Weights of a small GPT-style language model, trained from scratch on English Wikipedia: no biases in attention or MLP, a variant of Muon for these matrices.
Each number is 128 + 32 x the weight over its row's rms, rounded and kept within 0 to 255. Layers, rows and columns count from 0. The size above them is the row's rms in percent of the matrix's.

# layer 6 MLP down, 160x448, rms 0.0723, rows 125-159, columns 280-335
size [101  96 106  96 104  98 102 105  95 103  99  94 112  97  94 103 101 104 108  99  94  98 100 103  95 104  97 107 101  99 104 102  95  93  98]
[[ 81  85 135 210 130  94 106 114 102 103 131 130  91 155 136  95 120 129 123 115 156 153 111 104 158 161 179  69 145 132 141 104 100 159 117  61  91 139 123 120 123 166 119  37 105 174 143 126  77 200  99  99 139  94 127  88]
 [140 148  69 125 137 134  57 157 118 108 134 145 106 132 165 129 133 137  97 137 124  97 129 166  68 117 140  90 112 171 152 102 105  58  98 125 121 177 120 101 137 153  69  84  94  33 137  85 155 102 116 163 131 168 156 104]
 [159 168 163 130  48 140 130 165 177 148  87 126  78 122 124 102 165 140 130 120 165 179 135 137 141 150 145  91 129 110 101 142 125 159  30 165 117 186 153 166 171 134 134  79  96 120 157 137 147 169 144 169 111 124 125  74]
 [127 131 182  83 120  87 117  73 109 144 162 167 119 122  99  82 141 109 143 106 117 180 161 137  98 117 174 161  94 134 149 107 126 120 205 202 164 130 114 141 124 124 164 120 123 158 109  86 145 105 166 193 144 164 135 180]
 [108  89  83 171 161 136  91 101 113 134 106 195 154 121 134 100 151 127 123 131  91 172 139 158 158 167 145 164 100 134  74 164 150 155 102 113 134  99 192 191 105 139 189 144 136 159 126 198 143  56 134 182 130 146 146 137]
 [161 160 124  90 116 118 126 147  80 110 124 104 124 185 135 190 123  39  91 143 155 112 113 105 105 114 141 137  97  98  99 140 120  64 170 155 138  98 129  97  98 103 132 145  87 137 128 128 118 177  52  93  96 129 126 147]
 [ 93 110 138 104 190  76 139 165 106 129 213 109 103 116  94 145  92 127  94 136 149 152 152 114 149 113 131 181 140 114 113 117 173 129 100 175  96  88 110 118  90  92 112  98 157 129 106 103 135 136 161 130 142 133  85 170]
 [129 129 152 140  99 108 141  59  99  88 143 108 150 169 130 132 130 124 203 166 109 136  97  84 102 136 120  92 165 135  84  89 174 130  76 151 125 150  87 171 142 125 123 143 128  80 114 165  95  60 127 133  97  98 135 136]
 [114  86 167 123 118 135 142 141 129 103  95 133 156 119 134 178 165  94 185  85 153 129 118 145 145  94 135 122 133 136 140  88 149  88  84 151 123 132 133 165 109  99  89 127 175 124 126 129 143 124 207 110  61 133 155 118]
 [161 126 134  67 205 106 153 120 188 103 137  93 100 140 150 164 164 118 163 145 153 125 142 187 105 119  77  90  55 178  80 108  80 125 118  57 127  54 106 116 131 104 100 133  79 146 114 198 172  91 164  53 147 132 131 120]
 [111 110 112  92 213 148 100 114 117 121  80 104 111 121 122 169 107 126 136 130 216 192 125 162 171  91  91 178 173 112 108 143 117 116  95  74  98 119  99  76 129  90  71 121 138  70 130 136 156 186 109 122  94  95 129 109]
 [123 194 167 130 168  84 152 173 203 153 171 121 171  68 104 124 135 100 194 136 146 101 126 103 154  94 127 107  87 125 155 186  50 133 155 131 165  98 134 134  93 170 158 126 137 160 146  53 125 139  64  97 123 143 105 155]
 [120 150 104  81 141 160 110 123  80  94 148 122 130 101 114 102 147  98 131 163 110 138  45 121 160 169  83 130 160 113 158  51  96 156 119 108  65 108 131  68 131 120 153  97 159 121  92 113 130  91  81  51 170  59 140  89]
 [125 129 134 111 141 134 116 172 128 163 107 131  89  99 107  69 129  66 162 124 182 180  71 155 153 116 123 154 103  99 111 125 128 156 142 186 141  76 115 158 168 104  91 100 142 112  95 137 145 144  93  84 164 106  93 169]
 [132 150 127  86 132 158 132 152 152 122  97 205  70 113  91 180 112  68 126  20 126 142 134 118 142 162  60  97 159 107 153 186 128 138 167 152 175 147 159 140 103 179 164  61 151 128 104 107 126 120 128 127 128 160 143 150]
 [124 169 189 101 203 142 103  94 144 148 166 142 162 156  79  90 115 169 126 155 116 147 122 107 161 116 144 159  93 101 116 176 107 111 112 144 124  89  61 173 154 140 128 101 113 117 115 134 111 148 153 114 143 139 181 165]
 [147 114 138 138  84  98 145 116  88  95 126 126  66 117  86 151 148 143 146 130 102 122 118  95 126 101 147 120 165 133 134 137 120 134 204 169 202 102 153 134 105 153 129 118 132  88  94 138 162 155 134 147 109 103 118 182]
 [154 131 189 138 148  76 195 130  88 150 135 114 117 101 108 130 158 177  97 175  76 124 137 130 168 190 121 170 133  98 146 169 113 112 109  88 154 121 113 145 126 113 133 206 101  91 137 115 140  77 175 129 103  69 129 101]
 [130  86 128 149 121 118 103 116 130 107 121 136 133 151 124  42 148 178 100 128 171 141 138 168 133 206 107 147 129 169  91 141 130  89 134 132 154 134 127 113 151 152 113 193 117 142 121 113 131  70 161 126  82 143 149 137]
 [179 190 124 104 100 110 119  81  95 159 103 122 159 182  74 127  98 107 170 208 182 115 107 176 143 185 144 143 160 177  83 141 109 134 168 119 105 150 158 109 113 147 175 104  74  66 147 139 150  98 118 138 142 158 165 163]
 [155 135  74 127 136  91 117 114 130 144 129 163 149 121 113 127 129 155 121 153 109 140 146 109 130 121 122 119 146  84 109  73 116 170 150 120 152 198 115 106 149 138  91  89 106  95 174 178 139  82 153 171  81  95 143  52]
 [183 153 105 149 134 111 155 130 133 131 122 144  78 112 207 134 133 103 155 110  92  89 131 140 136  86 115 116 136 150 102 134 142 142  87  80 108  81 159  21 141  96 146 112 146 148 138 107  90 156 149 105 140 132 184 142]
 [124  62 111  75 110 108  99 151 157 134 156  93 126 123 114 150 175 102 144 173  88 161 116 141 114 182 103 118 126 116 124  81 159  86 103 101  72  55 111 158 193 121 107 177 144 158 190  44  74 121 169 139 141 153 134 137]
 [145  90 149 159 151 169 110 117 160 158 128 120 159 126 139 173 126 150  61 153 144 171 133 109 142 153 122 181 129 177 164  97 147 147 186 102  99 214 138 129 160 166 147  84 223 116 145 128 156 154 114 108 188 172 117  95]
 [110 113 119 111 102 131  89 148 118 116 175 128 100  62 152 125 164 125 135 112 131  83 172  95 127 103 137 169 154  85  80 158 123 141 107 120 116 136  94 161 116 104 112 135  83 109 154 156 125 135 114  81 100 127 148 111]
 [202 159  92  80 157 146 147 133 120 111 100 163 111 111 150 103 149 175 181 148 132 142 184  95 136 159 132 143  98 141  82 159  88 107  96 139 148 131 175  84 128 107 165 173 141 126  90 140 142  41 159 145 136 127 144 130]
 [103 128  84 100  89  84 159 137 125  69 135 139 145  91 174 168 106  54 156 100 104 168 176 122 123 145  71 103 123 182 173 143  82 161 133 138  98 122 174 152  77 143 124 136 147  81 172 137 123 105 104 134  84 160 152 139]
 [ 95 144  26 139 171 112 113 170 173 133 130 146 105 101 142 137 131  96 194 117 130  69 228 171 103 149  48 117 103 123 115 199 123  83 122 106 166 107 139 164  91 114 140 129 158 142  95 139 163  47 127 139 117 133  82 138]
 [107 114 114 119 100 162 137 153 129 146 145 151 165  99 106 107 126 156 136 112 111 146 103 161 128 145 120 141 159 150 102 129 165 114 101 108  97 164 145 208 128  58 135  93 158 120 111 113 151 149 166  79  65 139 158 119]
 [ 95 156 117 138 120  85 195 136 119 103 117 164 128 138 129  80  80 130 150 108  92  94 124 125 175 113  95 105 132 133 157 151 168 133 149 120  86  97  79 171 120 121 128 134  99  94 140 136 177 239  66 162 109 149 166 110]
 [169 181 132 172 117 155 167  83  87  62 132 100  71  78 143 134 134 112 175 105 112 140 115 176 147 113 129 146 145 143 130 170 108  97  88 117 155  75 136  87 122 137 134 120 141 142 111 197 130 112 113 131 112 169  89  96]
 [134 119 159 159 184 107 168 127 163  95 145 143  95 157 157 118 169 173 212 116 147 160 174  81 108 104 102 130  82 145 138  83 113 137 176 136  77  59 175 191  95  77 142 145 137 129 113 115 161 103 113  79 138  81 138  64]
 [ 59 108 104 121 110 158 111 146 117 167 115  91 145 149 135 110  71 139 114  84 128 133 137 135 146 152 120 143 131 138 146  89  89 153 187  70 148 113 140  62 110 152 155 119 169 125 141 166 118 144 211 130 176 196  69  40]
 [152 169 140  96 117  59 106 100 160  48 134 141 191 164 161 100 147 111  89 119 100 198 116 129 129  98 189 112 170 122 169  59 133  95 184 102 163 190 173  98 118  99 125  83 113 177 144 144 148 130  68 111 127 179 103 101]
 [123 112  90  83 102  98 137 153  67 129  67  95 120 147  98 106  73 120  87  86 126  87 149  94 131 204  95 129 113 154 140 144  62 162 145 135  85 138 143 111 142 176 126 137 132 187 130 116 117  93 150 160 185  56 137 195]]